python train.py --num_hidden_layers=24 --hidden_size=128 --num_attention_heads=2 --num_key_value_heads=1 --head_dim=64 --intermediate_size=320 --vocab_size=8192 --hidden_act="swiglu" --norm="rmsnorm" --norm_place="pre" --norm_eps=1e-05 --positions="rope" --rope_theta=10000.0 --rope_fraction=1.0 --qk_norm=false --attn_scale=0.125 --bias="none" --tie_word_embeddings=false --parallel_block=false --extras=["capped logits"] --init="uniform" --init_std_qkv=0.0347 --init_std_o=0.00501 --init_std_up=0.0347 --init_std_down=0.00317 --optimizer="adamw" --learning_rate=0.00291 --beta1=0.9 --beta2=0.95 --weight_decay=0.037 --lr_head=0.00621 --warmup_steps=436 --schedule="wsd" --decay_fraction=1.0 --decay_shape="linear" --final_lr_fraction=0.0 --batch_tokens=16384 --max_seq_len=768 --doc_mask=true --train_tokens=107600000 --max_steps=6568 --dataset="wikipedia_en"
Each number is 500 + 50 x the weight over its row's rms, rounded and kept within 0 to 999. Layers, rows and columns count from 0. Numbers have three digits each. The size before them is the row's rms in percent of the matrix's.

# up: layer 21 MLP up, 320x128, rms 0.136, rows 230-296, columns 0-63
# down: layer 21 MLP down (transposed), 320x128, rms 0.13, rows 230-296, columns 0-63
# gate: layer 21 MLP gate, 320x128, rms 0.138, rows 231-296, columns 0-63
up230 101:562577613505493475507566458492577557498414557551471435494522494484536517481455444535490585487478431512490639496530505527586506497531550390538383466457519491485429535522429489373496437511496470
down230 099:435465486444556566523435496463538530424518486491463420494529527443434497493446540386516553526567397507542539458616531564428518575383515500412489417519493527477414524545646579466541469458486448
gate231 100:562478570485440454479460466483422495427524527494535534466545504502606455548416492482505656471557426418599555536489404438532487426585553465494497515517419437501496524520492590496550550502480562
up231 092:594531537492592503473534482464487553471529484544557525428485478527469481505514498476493450532500425444438531535396516470493493529454477527421417617443523576537600542487432472517544549539374500
down231 092:454595444433480470437490477564488513445502470487441423475504572517541503412472464495499498540510502474480497551566474466467508546412516467581489496548469455452474536482561494555492403567506421
gate232 097:466524484408464539535489471489559395558510534444501411517443512483426487511497473415503440467524497498555546571545607512576574458568518462596544497485500570439502422571493460500563427504430444
up232 099:520474518511467576471514437527551420428519476572500533526518524519498497425545584468532546463495563447459484470548520470507497615397475508535528479374493474464469562570450540471452532493463608
down232 099:488588499463545497544489508386425493482478521505505397566480489479574548541562508554570489517428479500511529472523411449570487410496548602522459541584395522440544414374480497518524431496474466
gate233 092:406439535457513565478463519470467513546507538493449504424458437506499442481493543623575533476548357499457585542517405566566542569485501499433521434580480507498490529554420537498448558567539521
up233 095:462526405553445446532561510472529417523496500464523530529557487449440459433414461594519436505522460513412443501577478455524580487520512495496456540458557507503460544585676548478494527552537504
down233 105:439490479489489542445536482590496515524486519456496504459489733484493485497497519430508500457487466476516477475548526478468462516512454548492486516558498483500485445474323506426553513610521528
gate234 096:570462441562490514453497572506594472553500526550520564509555462463397450358467446435408406535436534599503460485460597577458505466466505475493561487460518576461468408435555465494516625576530519
up234 093:516451521520513457611437486518518419499576457481577468590462532464480535406480550470444451554428555528494536517507582564544498496503523518486609569513453525464561395387503483487473570464426537
down234 090:470498484505451578468480522516504545607515558423467430490491494562516458554488483545520387509414494498540562508551457422448509390552452494435385504474455497472461522474456514440529465588498440
gate235 102:440484505412492488490523405512466542451509459481468427553569494515577533535539469594614558516500523414488530490510568492579496586619513438527502447489528498483491475523510522573464557543555483
up235 102:390435495464521412451507541476450477491589457491484493418485537515537519481535578398537522541538489513442465500500518556544491539521525493456471547474583530573449544465552539532419429409420561
down235 098:564483547590405543515534513591540513517492538596502558542466525503444542572576475518422487532524564637514473487425502484504575460477594511500482488488465478568429569588495448524514552547525551
gate236 088:470541587408497508493507466466479460428450452604437449537526445541540507499381518408397482481490484517547559469549567495477604568452474534577541475471446565435495459565511458457570608523470513
up236 095:477456544483568568465405501468466564459343557455481554482565470408455518476496474448458522465500510564441509452457426477458551456404549476443482518489499424474485625534532528487559481621480486
down236 094:597550498450477584475459518482473474476486472583524471463573554523426508422504532483429513437479455459503418568567393425512593534515482477477478486430483531484557507471469529516437409507449463
gate237 096:407513533542523576436480480485495488569523546581497538537527480496565514566471512547543524415543526435572468529431464486438498416560495488509525476492419305534534452469451440455507463580451475
up237 098:461480404413497498605544530479452585539461507401579536484557518473447477521604526544557423439555478408570486453519418416474441457553451508493437399501442506438439500457578414473568510432541549
down237 098:572443493474437552544502415472389514482494571594505499467520503441524444512563457444577473524521511464477409419552490489549454539489539443447493473337540499523514540609430443558545497501447530
gate238 093:492452514546474538508609485373471444489465542472555457474474419448497406566546530444523531513497458433492496517575443453505537589495443572504519442510527534501505486508532522513544556519463527
up238 095:428581472545474477547485495517444500576536529402533494536454453404460492541506578485538439387590461401440545583501462571526543488594479526504507447553577509411441468535534509499598393495475505
down238 103:392493475535466461498456477409504527512519489456514560483536282493456519513606544483590469508464394532517460490463536550476530442464481516492426481477555419543485545497546517530592471540462483
gate239 111:500504440528493518499574564389482556505524518512500470553514437537524420398489403532562546560555537545529497403509530598533506446363468454491478477449532549486469538495540441480396533545495461
up239 107:451454458452436524537476470483485481435443435475423468500467475470539524445395611473440451494427489458541569546579470462455559533609492391537530500502480511455484477520558589567550392526541487
down239 101:479499508520482492477450524522464529538495551473534519531509575550405491423495484474553428533544506436486506530475496509504496454476504561478499500477397560539482530496376470509456552474469548
gate240 096:399478579509451494536517555518500394505456450459455475559559496420589506538505594564440492436584427427510502485502546407535497568535547492461546456522452473568477415487523508507575619503597435
up240 100:516513512505529476428509498496521562527533518645566549441486544499457471414488628509546509515491566523511462490560554572342530486454397484644464489478552580522423534481521537607397402506478477
down240 096:506432472536492489516518462436603481489438483479484476501488430446553491599508517506512489489548503453435497451552476424537494450599465542460520514462486426513431394510459390487426556561473423
gate241 106:572505541427453518437526409506507517548426440620514490438458503512474480425403518494583548491559511561471484540570526410555534509498561513582506436448461501472463565475415619522497480507557443
up241 105:432446482548552460487518629486563496476537478493468402561521482503564482457517473439504451564497450431486478493538506557474490568393421446482538528550582599537543437508558519511550652432552587
down241 109:493535490387491596453577532401544580540513543552480395535507383520503462469518515485527510461535534527492527580584484436534522429497512528531509447548477502451512466465489571480508505459553479
gate242 098:514459488505445546452496467518498464504467445455627446508521514380580442479443494461532534451487494490497584466497584564605528515543435500454448491560562618460454473523494465524473475530532535
up242 094:462507460587611414518476520510560538492462529509469507474581479499595444512542505508443476562500420410420529449424459599445427537377487597589483560477463453584510552460473472540522521510523508
down242 095:427445541525464586540506491544450468544533424383537420566456436477538487504482528542527523452549455517452538585505501572533501463534487520460545470530564569411527572555365494550527452522540529
gate243 102:396532459533538492455499550448470470379448553486504472417442484500569598383411482524579595492514524457570441570506502442526509501532492515452519435461403503501522507467536463456517496547538568
up243 101:480497420434394516536519506503511530495523518421589474503487531488402404542576477369467476456495510544512483534563542461442480506547516582532503405488491406544566491443557500572482469421504524
down243 101:558539594559475503510471479390465486523453596546457498490551448495487430578495444450569534499582538523497472478492622515498472387424493539516371564470514545541476554535444533563466472542545563
gate244 101:480441562445504608445491449411517436482377523434549571453419450415514508462504531578575551495552456529521466494569544512451582555555503493495442541484419406428536472506486518451517518541528483
up244 109:463510454594522455478532499447514435485488528410444493506507521533458480443392477457512443450524442531439596572474549509487532479499455496530524473429541488529518569554576597526481513489459457
down244 109:450580541512553507543505461640504454478450469470543549436468606421526484456538447495460561514499442524491485421536482504422437589527517530545519458500502500417501476418310482420500544456472611
gate245 096:505559534461463512537545492478513541501477515472524524464508440556455440505402464479560481464451427453451544519475503490464550481356380549473628470513558611501517513491501532506517517530529508
up245 100:488436509503442602399561465502503397384492574460519479541527520524481475492485538519551487531467541466586470449560602554533484533557493462522528595520446390434472565561459481448484497575494502
down245 100:546583534484407479456515541479589579506514470566420555497506537514436506507477518522474545498447576560515509501428488529553571535422520555481536535521596557475409513512555593519470524480579497
gate246 099:506476553480478529432454492442510479479451596468454511478529485481511559468495556586567504560554520497571493468542531549513495504569523576354536452520495353501456453532599455370476521565556513
up246 100:591519392559598526510545545520467467578526427508440430497501478440491492575538529438500577570565492517399525437565541603467444503483567612564573556482586537553544491550506457453452461496513526
down246 103:439441522565457435501534470420507438489485548424478514525506404448398442450592524534406433504455439539492488584465454442397482441464450434516472516411512477499383595527583514519518446538520480
gate247 100:549539592516498489455590520475489439502522415572509528424523491486464415414421511478468474488458542531461553500554455511545564490392513504568422484530417543461545532535498603470394505520480537
up247 097:615470495491443433514586484532504542489442522490453443486618515531462453400471465512459448529387505579545503421513518506399539517381518470478521522473531486603463533514475431483596482476442487
down247 103:471538502486531535426537501364493496499557536514581438510573283467453498553478542426494509504533494464442459567536452462502527521497426527596398564487424504482512515493485540503433488513539485
gate248 103:511484567477501522418526509485492548478563451452498502429411512591541457446535527414550522432594437479517489516595571534508421563472552668493553501469474552476508450427373490487518545470513474
up248 092:445536469487534460395500479544500475403550435499511548452411522525521543553583510460491488490527454488504545519596513453498467567539499500583470489512507438463454479449411457472572528441483542
down248 097:472517362530567441567484541481492495491455389507496457502583477474537439548576478456475425510496545510509572465476464508528487516539490484512485459500639471528530532527634541586502448537541487
gate249 106:549527498456489585525525404490561400576508441588463536519454496533483463548465491491530542459394533483443549379513530386481536447432518471536537478469410441495564496407525587525581448510560458
up249 107:505589559519441638497546382527493527521527519546548521506492489583482503522537493432523480461480545489540497497459487449461515445520496538513498544405445538464601492526505442530506390520525462
down249 098:609421512519468469469579582517464551460506522449474428507528548466510490506508470434489424577521510484497436548585471486575456559470483464613510496452493500507485498476646473479444545495457444
gate250 097:495347452535440444483505490503497504500570494473581423582520484537520444462494480502467470465473478487464531514501557590448450465527523534577459599426459558530464484401408550539517558503425501
up250 098:515510497503509457496422533447554419422548510496466495585409427512462461471426520467391497438521501417469428580465534500555602542566460485513463430472510463475458439516450512511470454513495401
down250 097:581458504507482429498611530381562456509485553541435484513645492473440516469451507510524505562527524473458417491484451499466436401467523463492614537470551465569448578488542461522435506575507471
gate251 095:512433593479508498489524608495460469651497505496450429510515495527482500449372565568518458590482541575539552441567555499476489504393481553479514503506498558496533550439486510486514594491541381
up251 094:463546519471597574418568553555392545549522547496475438489529496536515481549478496524523440497488519508519597444487531481434500397527525548531529522460517393494594555442470516518471447518479439
down251 094:496548531522609521418495408531519529417530474478435486526496430478494468536442527395492496426498462479558445467478469474580484445528489538502590424462377414414495516524482493418429458549562571
gate252 103:493439414489463491461566527476491496506464470522564441384554451467479447541497391579437497598542458408558485541605433513527416454483510482493459514483476575495604490591446513517531541515451502
up252 099:520504522559483508502552483455584477509467476475510539492497451497541519437502454437524505422492394492484478530488513563478519501410377505441562454531484418499518539501524484610433564585502607
down252 096:524449485508521389500548492551468481478466490492517423444483427650411436555538528499531526576480570513541546496547455527573572476508510622557434445535541543497548475526460520529506596499429450
gate253 107:463464489430528498533550465456468476483541549513471465530476442526574551520540501425618523613492446417529383497493447557496607410432538531518537557555427432519498421543426499481506483569489482
up253 100:461512511554552517503511552404427515459518565452550597476513521436494505528513506468472433528503456468540570483399502458484494494556390484438474509482525451527527604482474434561562462450440523
down253 095:609555553488493442534566427483531462459583496523502533537609488543497520503560526527501410538606505533530478424513492542465518453413504516512526510450581495423585414411472523507387475501429423
gate254 095:614490514551543469446451475446467565580424436436422544513515466542526532479471450582470547443483514552492552522477529468534518529528471532438508505521452477567587478504438580540466541508393422
up254 103:503548549479436526437564460511448526526467465446428391537523536574564494421482454461500460448486406505550629491493442490514436534519465588464525542567395467467604519510615525501550459508462466
down254 102:510457506506547477494486464537582413522532592601438512511427566473542532476572495449371496465542537476439500509545521492413508584493486430432464474505512511507443464552422536508496529452444495
gate255 101:495448485448420537536506436419582483432436431575497462446512379585515440519432499463504470465512487512549391437441557469597508518522469501445506444505488491402515535541490603549486570560508557
up255 105:435523482410456426505524483474544486436510466475460451522550438513467524516459558481455434487474546462487430576499470541496454478442390483405512476468579434431462532572514555540447465552524533
down255 109:477517484475551521574510524513500605572530571501465469544511472468394451522523497573401497390429473491434470496510509541477491453548545450450450539433502468501467495442398429500448511496435523
gate256 089:515541522570583495548596424486490610472526490537542488447485505483557496409544508495425466458541550476447570390543514522555490555522528525555459452628471581482520550449443464428535531442415484
up256 098:534425503623462544463508558518594441523456419487530555539434485488540555544494455471490641442535431417417506480505456467515531606480513534520541566474405422493520457532570511451558464501528529
down256 099:551549544513456418545620530477458492449568499512541521438447450520515437449517484528489483518470458542556503463505513594561499524430537427579558499581470626341459520513530421485459479530499445
gate257 097:470463503474419488505450502504506420356499524491430413581471487705570471523418396482553442514566477475531539464535384468527488533495484432472571555441500468408448596564505501482493434539502563
up257 093:531491516455525514437436517394544457462555509520508425518533436527527420535479467562525473506550521519550503523489446527501535468542467592449550602519541534481421493490469591527392542515464531
down257 097:456489494466472421564513434431506427461452501504502548470483410383544548483493484519500497497402443501381587523536530512450383565474507414407400512512501566507503488415494474490536491553514450
gate258 120:496521527489522507543444405392611367557482520507437506452529413485540491480497467533513520510574425617570507532497504518566550525523553594496482409532466492487507537494445492439560499618477478
up258 124:456435510507491524538538517437435373492472611463527471444448505482570432442495589476466491496417451464565542571485509430530546607454348428442482514491489509624566556522505461408556539527426465
down258 121:479369465450493499430537551589525596476483533446455521486461543430573520431538552431477474507526503538563564589598488482506499598544464523528494466480630520491471529447453612471544455543493471
gate259 100:611436413547591492509548482490392483454471559520559429487549453577498525489499520474484448527566623507424481446572576478416473530500543521546576489496468459570464439452546483506589481510400489
up259 098:573444525451469539562569364516480469483513483455481594570464539585539418439534495446524530550562504429432388483558528501464434464510392500585535470507511475530532515471450545525418393509563434
down259 095:512467466497606413417454479635544531441488510431443497574533461454563544505501479633555533489513492491516524589484474390600606498539531478543470522547559450426504547490559531466497490462495516
gate260 100:512450471505466479434554531494487507418493489598485520421503513542497440411427512408505606520547505506452495495499507457527513599473481526530524483473528513528590427453444576600558443496561535
up260 096:581481523497573481476453527515589466598466516513526443564476469407627497547604442570430456439468469536561484434505540504557585444436517497581467442513467460523499427455518511470529528494405403
down260 102:525497518526551576559542479458589479460622453556489332397452423472550422488485539476424506471610470475509483477499466503537493507520485548537466430470533463521501388477523451546493524427469498
gate261 095:634527553487494533524529522470501522373465486446507495532461494514479448525601483519578481543464547585503537442436461471415523477522562482568484600474463589533601565404544429542577547452443398
up261 092:472519459499498512435496497510501509577574555548479527502458520552515535445487611417406561518444426485463484584474484532484408527472518564418547445531504449508396381486470492503511576533520553
down261 089:551495560456430533505448508495514529470521544439504520544555431550423500521448439493483398513513446592576582452545475423438441380493579524491542558424488495454483528463390488533519494386417466
gate262 105:449501515502499404513621566470434510425568533501513538408464487434541454445524457440563504553450622495588481526467481423482497464494409502441556482581488484465613491472549545601521513501502526
up262 098:547475409414608505533509481598549508533566475467489410558526505506443556552566443506465471497451555625453520535450573469457521530574546592457465564514545458524624394493468407572519465462487474
down262 102:460556553534479431556424461494462491441525508483444531415449382489583505473473423431447472528469486477501479549510541475522490602430486402504547436385543527448444567590527474496454452464604515
gate263 093:537484462547425533455505428424494496385473472559519582464459487535583446335405506417478530537504464514546465472526606555448579558405511523477519489564559504468503592482525584464519573488496518
up263 097:521431556448539508519494492553556354641505463446470371530542524479501491633555456533514546501508520584475429438501478429516486455542556517526518548480454536501470470474474532554455547537607463
down263 098:529399482469486578443503468513540387476375540574499506574526520514477494513522450543470490524475476529473504462430555494493512535485530400485508495532600545460473470474430485549485451556528526
gate264 101:498441502402483461495544488499538391556432493495529591571479463389409530520482566556454449480606506500504441418546543476437546467515361464540504462442582483493481550510523514495593555493566518
up264 094:457559494495529424583606480424561494469474515517466546434512457537528513472527495404573460486521469475547514548508370420419476510520476578436525531459387429537601497609568556510522514546591555
down264 101:493431535552385514503528572486540481537484494528543453532501500443358537554470488450495482526503541558436432523490544582460536446554501475525492515345464590530501521540730456539514553527494502
gate265 097:467451571531471517472485520407545565495506457531525524595465431611488579542406483428506545575481550658518507410438502521494485483404519603517581518476461442486499429518518422504469554505459490
up265 101:455531491424481465589417525475428519477560524448508493489481489545516622584514460462516516582478576562520579480519439457515542467473510539510420564490513479428477508593558492529553526538540455
down265 104:461525498421523505461536445493469524487550557445414435507548542532484479534499446517464496520402589512599512596590501527530476424455454454551377417482539480474528518494369559492531434564500486
gate266 098:513508500423464571562503467488535489533471570516506452506510422542543508515616488573474461402509572556420501511518623537582401510517483519503521419511557477412513564515545412397451543556528436
up266 095:501491488497440512533500479444536419443480633549513480521622481480622468493622470499471469415481475556568548432493529483461592545542456454496548528547457442478447477470495476527458468452577411
down266 101:548451518509539460545498505352466495475531543424507454492554437450507538603478501551409447431488512438474478454559505552504497513502412506462549615505439444463499460474513550381498462511491497
gate267 098:556515482436428545448532520484553463502518487569479502424383453461572504492407489508447543503583497425497593466512443497567482607426440467445577464473496613503556502512512511448496560590604559
up267 100:552407516554652508442507580564519527496469449454540502465447537446508486450522446508458550536527506482483499456471484479495492450466513501548386558471469387614491524507434518440498619432476464
down267 105:508516481561515508467503490438525456431522469576502505436487465502542486497509477549416508579513439539496527532420530476467503462517517500452508473481682448498505467485689529464503525499524542
gate268 099:474545578498488462470569434487477502472482514529499524517506497531591528422577516343434482486532512432528489496586476536478492534465493492463661510562451463492463474499532414486442578474465457
up268 101:574430485484498580490468474524478521536464468423504508561559485468511394493420510522501499476496522528487545513548529634574491451515522586538588515501584451483455472559508507453487432530517475
down268 101:490450526520507533541535521389526436454506572530475505579539516528458482541634504441477475492535460556474541474566569543542473552502545575496475502497489499584460514575528431507463521543461452
gate269 101:435489446520465538432505507463512528469475488458616450508511467532484506523516533509478436405534486621555487540470401495453527528495509487534557515640596544491505531502514463491552502507447457
up269 100:531422506562481530454447503521472431504462574448535527600462535537460482481531489534488509528456545568506506460474515554397478519601522480498471570526472454468487499442472480497541522527610477
down269 101:445553576437511455480533497614498550501483471494515396502457432465500494517554520426500501508479414436455506527464488457499524484489496403543502535525565495520568506512401537497499460576487566
gate270 096:379497516397569531555472524446580490474553555562544551471493438522493493424545492426520501526453424469473514449556539495484508487468440515527493451466590495425564538535460532408543469538528470
up270 099:492486449410509566577443510463518507449448481518508507469488461470550566525491472497593519602505432426559510436566586535553562558550478529483474502594482525526538521531508434389468468556554540
down270 095:485510462538517447439622584550471554525503486441544461494542610451527564452602533473514532463519482494440557564485445538401514530424577466563459516361494575553461480544544504550558515496493490
gate271 097:512433612472525562471507465375515413515454520620475435518471423537593587379464529514517492531427474540498481482482620575457540508496540529518548563466464488431510451467543539488483473652477406
up271 099:584512491535383517526524517542558493465516464486528484468449539472468319486421455470498558516566474460537474474546492427581504551402520513489485435437472619522521508481453495532473565446484478
down271 103:512525486503483501481513511427522460491457493507442502417458489458455430461411487481511474533551536484476473466532426455487450516554451397516575528519417550510458390521570456458469536582495527
gate272 094:512380563532542480464488381391560493489510491446512520495474500469603500428514481459597524504549477537447427521436566505540464582432513450463552460442513492526461458403520504572521541523451442
up272 105:464509566567534483479438388462539515523511544434518535453577460425491493531553531484504470476543470439444458556463474475431425514547506493457423500457562445537438482399558456530547484555536565
down272 102:448595497540443522628524519468440461507557443467460440481470474501444481528483556534463526491428511513414548476450452452440500446554459508415499539479546351477475524472479486490474474548524558
gate273 096:578539515447479501526511451527546518448611468443554463499402497407468528505406448536578567487509400474574457598519523417480450536514480535452489550503533522464555450460452527533521528496571496
up273 095:353445557548499473563541469484518454446525576476603584473544531549574556497534438485480438506495455471545519536456462463560466541552468443490540565384494449464494520590529434410447561445469540
down273 095:524450433477545514435526522510429521507504570513489437525479415535420517420591525557434486534522496464525502487584518558476522522404523552463515516504531536491424490447501507557488498417546434
gate274 104:690505557430455497439526496459446494490392470536525482440556480588406553536552582514509490578470538443492454545516488485453546506451506500461524530485514532468521523442524513542578478538498513
up274 101:500529456545463518599476480429535483441482586433476499494593474452547539525529525524551461491472490641536450559549498471556557599621529556481481519537502422491493452460536392534484540527491487
down274 105:548632455517463516561430587503540532469542531467381496494485609506496535536469563588505475504538465489579487503485457471610544470561575606497516522511418553556506408519494430500452506463471532
gate275 090:557470518487468532509567515508467477551533382452501487429441541435470435418499458569527526556492486494486534476599500529580491541455512487608438531578565594515491532556512593484506544438539468
up275 094:525375499464474560514551515501548456434447468544514516526548471357475515562550558504540493500518563528561499443581592420486555431450515495471414460451414451487520585471528583562480516607509503
down275 096:575492433478491528513568547483527486502498495489523576418479356526477439463467498538496529555394508468561448519513537462518489516491577522574446424531476553502504525549438496506502541587610517
gate276 104:488465594461419484566648515458554520496533438611466472505523495503505501483485623449484459484518433487571504503552476465496537569510520528550498493494432502520503474537494511480541607478495506
up276 099:463557521497572440532561543475497551529532460541568555444554504508551534504511455432555531509533494498421539499383459492438456539469517523464448558480537575535607591478522443429486452470576504
down276 105:527502451454495512508458522530482554522544427407481466522418641459504481489479492507488485502433532511526459571483515526461524553456487550515521494510469463490459496449476511613527486481474483
gate277 096:544522448502544515485512450401468548459455498508476436490601461531568471518492540480548409537435423451515457496440457591560503450505431511576579441523462516501558441518539544489559508524311491
up277 096:553576598490538584486543542459389499563441528416593457493526471582391439594529512644460496480430443551484551490439473474493533422536414492511472567490509483436596482545461509515531470571389549
down277 094:559459474483470438476468515480541543508541490569440493649560457603521473528532559512454516455458590513455491528494455475438409494513504481511475422480498505526526547449539475504493447547580456
gate278 095:594517378517559512469523456510491538521483576555347527514500487425523392514531510551484477502506432585431541479462413453498540488462477514481489474423485507492542501441521613545560535587517463
up278 097:489461554520481562467467472543492501494474499531528459519539498473517582515515629429386551452544583520569521477529588505460526474497572515445464479493478453456431569579472467504532453515526515
down278 104:557466497473538495524478533494493495476565440576519511460521295573504516483569507435483497462514531490499515502481491482478528479505543429492481497457556506572512482501513464571543424414458459
gate279 096:527511485546467516445415462457476507523398568435447499522517422499584536423476526429515493466465585571540532441610540518489470458504574567522553424455450491520414504423454536501490492547513422
up279 096:478533463562519439507534445520408515474404557549530546521626506415436516452537629489476475496478632530470442443596563559546541513435494453451408426481539491539565536447575497455527482490486493
down279 095:500513422376454488618472474602402514482547373513475411484482504500436481474502564372532463537498568510543509550467565437428505553512527516499552421452572464549457484481493489516545437486544490
gate280 104:467481495491396490466529485377597477499410453506525514461504400512560493516412515524516486533583551578507481490571462461565568517436559559538487436455498548422538477507561501438498575518524475
up280 104:565527543489565515497545509521488457472523488460539497410437557530428466511536470486537495542482380409483500495490528552476380529473458499556560508514541488537512487430468484593499454452439561
down280 104:523484528539512495426502456617476492547507455510489450499477547456464412506497534430516615493521427408462443486512432542459475487493542507455586492494565542554543478478280474505503533436557482
gate281 104:582484510542618485566541457499449516435523480527611471500518502477527484415494466422492540416542502525455540471546496481566515509399534471461470480547460561522582522487446536556511495437415546
up281 104:442461521495492510475545554514549447461524499571484531573414514413554507526554524497489425560490480491508533527519465538467517586544557481613521511519439488483506511467493514444461457500443427
down281 104:509484497540653501529520513559574438463503476554424478385478546581531467488558468523371423516509483489551511500486467427489468466492606526501490478530571545513416428538477585548480533539556482
gate282 099:495584493376444486491520486448488539478451593547469527399480436526584484428480410526562493462551433403522543546557537560599518558531412564488603448464472453558434493451486518575427533537500366
up282 100:503507540461477455484503506505541542420425447618509577577463485517533571496502465499410578490559549554506418498627438549486491487512493470481499423583535522458461566596498585461388569481555600
down282 096:500467536552486479442466503473535431485486443529500462517465557433508601564432489496431572517440629529415429437501495538486412419576541574516405477563540480579546493531429452515424592497544509
gate283 097:541491563527543384491521512428455527487526470567470470478542470577473455471443379537423591534475531532582439463571507573511521560438480515523378488481491624495422537458505487484415535465511468
up283 095:392359564599538412503502502500528460565531493539436585498555539554586431534506430483542573550507508408481454469464514544466458461459481504480503591494495480529493506579534536469492537489528550
down283 101:482517492450446528501437487385500560455544459475539509513465276468487515475470564430493519483440526485538499433507522511504496502545514511578510530512488470436515503537665525519504458474466481
gate284 097:560488401485489576494437538462587551569432512411542447490459406581486545540554520563553542554574484495580498574437572481449446553478494602526558505513536468550565496479581499566513495600506423
up284 095:486508460502576485588446510541567578542450437521540427538530488412477518563559412518528448488518516472462512511459513534514379535560542487496424582558519584591539459506537435510480465528489516
down284 095:512548547477442494480567451408482475479516484571453586432436508484477450392523544421561457411378551500437538445613446503562560546394451474485468503502471510458478529502580501481467539474468449
gate285 096:503459456484476495476528440490696361595505454543497495511453502532577471475542558536513453471534474585488514512470560453496481498506533562463581499511453445504593485501438544585605539517458501
up285 108:486431446479607452575486563482609456556573458474467487512474493463525547525538561552516439514454566519482529566435512523488398496598476531414515564527501433565605473538486466606560501492422497
down285 107:441414488521531420519426476476458511519538602525508513477480460587484507563501471446496481429542580474434544431463432512507481507586530419423436570494565453619518461524468541484451415500471515
gate286 098:499529566484440539596422525500535513500523448484458475513465457547503479551489386569491419401417508543570506462463469536560470409464417477537489439472511597478505539434545469498517414496513502
up286 093:508482561479501502550476519477529450458475450514549469504498517496496516615562480476508466507457537560550470444453404419466609453450552500532459499507517421514598447397560413509507441474442402
down286 097:453455443552552497464536547497441527518481534496513490535445540456521535439503484445604572527498509430534429580459520602473446592436471535508472547547481522538487489530546537446435521549576520
gate287 088:398496581459510511512487476522499482499437505556565544515533509557495486454584555539549496451493481504465404513496486494519458552528554476498495487539513495435543529577526579538459475475531545
up287 092:513460531465458477515534539478481478626439588443563464455560452435516539514544464674391514497449544498482519522536455487546344411519444538543524477505467488501551579427526540514499590548550499
down287 091:492492507470518525515515462419609447493491516499455517492472386504462448488526557422458517463568548464534509425496476493486590526530494455497615447543489528430430497589606475384500524477435418
gate288 097:472408591523462449525522485488422445408442458564484533501492524553542498513529501531484541520474507548535572403643500508544572510461483431530483484496389434534464502511494505497501401604484443
up288 097:484476485550454473447461485532522438534540530542536634478497528558596492538409579523501573452501494562394547447502425388468452492529559458514515544473401408497538489542404503516455449456471565
down288 100:523477551509489591476538562614450457492444562510547493542519600595511471572454527533500529478556460427446481512474538474448481508542497599394496516489476445553610487510490417448448534520525471
gate289 097:502536513492417559519458487433459469510496440540443403475567416552465540560545509574518523603462584480505465409537468419552533491577605510437486436550510457568481450511490550499411428552538442
up289 099:475488484532549513504591531488548583467517528538496429445537541540584508473567472429427441481493531534587444492421433516479499495474611504524515519574465480532584507489520498514510490473415583
down289 095:591467511545501467506503534479550450472521519431492538465457565484404504509513500566517537518493532451493488512564488577559529532559496505414497464501493473516397479474436503498417466499576503
gate290 099:516429513491492522558576453450510534348451526575458451483533444531575519538496515488506464587485511472546526494458528504497557492507527518488544551482500529505487484562497547478515605536382436
up290 107:482438506503471571489514443562403615444527525411448444446584529597477567563507517565517461562476562498465510447581492558559485492515559557491485534525607496502417528510505489425457555510493444
down290 108:510515501438508506565502454487501536580499458486541506493509467455469445509538468438519495527494547465433482501486538536427466421555431563485470547493389525508620579418702474501498501523539491
gate291 090:602401438538485499568502426521509466510529460470498374563600511445549528494569544547474471495535452516514402498555544447516530542545472499453475559495439426455596443465486467558517468485473491
up291 089:405548409559493495522442620505480593497530495438427567502446451532460565565582501495452510516514636463379516454458477487383467528476568509581548539500628535528516480527513424431468488527596470
down291 089:489436573481429527508515490584445471534548460455457425474490609494574574441545435485506477507523483594521416561564559558500478514493525431531486503451442603380453422556507471512426442424462531
gate292 094:485534444528501539417553460448476523501427593540458446452542467426483562494588446471532481539447503511514493566480472548481492536543524504448545499512498478578502455538494492593518548543448422
up292 098:538410514515374520566518475578490441488547480439555452486433597545497550491511517527423434503477486515473496495584585429481471406547496457501435510518553444496557446400467497515424468496521467
down292 095:501517405501519562465512516522480650547503487516395506520586516504487505502471557441520488492513568459445423443476528522566529481463436488407647519585471443596484435512535424567488518471479434
gate293 096:477491567449498578449539424537448482470538550520514530499501521535496514495506523452504535553565472499524423486561450562606563543538511520572531540554390421481490479555371450456423596501463574
up293 104:516450497506571523439475502528530494583481524411485437473447500459578494571505432627461564451555507459506486545587534488576449433544584475587509512451510466569529536356439438546585462442471463
down293 109:427421490526549528477560446436613496523568491425478429459510366578486467497479472524521414532588440500521477497433520521377441481454537563471490566549436457528550553579577484544462599491523439
gate294 103:575491452455493504587514440465503548492461469583477497499527398408519482532583447511453489475486524528486441528511473473542462563535494497513474488546462479511587482566509481409538529561525543
up294 095:482461490481480466544528547496456491439514530485489442505454501525489485522464370520462463575454529571613372522464425524536479516457541577453487586544456531435492553546441455553478523509524478
down294 098:502499596488491524409468427484499547497508424301472582468404589435469503495426539544472534493513435441498454529505530452456496561440526453515458478512503469494454501505484511523582547496475560
gate295 104:456495449519521459449488489490533436471456450508481502555526482527505507567470580503456472498498551478419503472489458376506522532400499451485462465451486447499605466553548544418545522540420501
up295 099:543477501505557545491490496471566535439514531575551530505439478498499464535560470539488427511472379499574581481439462486567583533500484487452512465452501413526491576477472525422446428549378575
down295 105:513505418501561513372516508538511447462562497407485503500528523531491483493489483541437478494496518496422520474512452440479597507457521444454459447480550543527526431400301482520566520556406547
gate296 096:437517413378443499435506427513538509578492571482517475439541529511531494436514409492573463398490461526537519594572502555553462421473509601409535421491399604421562503468513562441563495518409451
up296 101:462528513488462476586529423467609473580413443445435487531405501444487581508547548520588503563476521485499555404590528499449541532498406470515537462426572475534577427468459487462552496490449529
down296 100:545480604438545615378500514594468609537508516579475473514454530492490547540467456482499459496492553560532461486527491602510447471465487562593548591489409510475562389451603475539489432517497493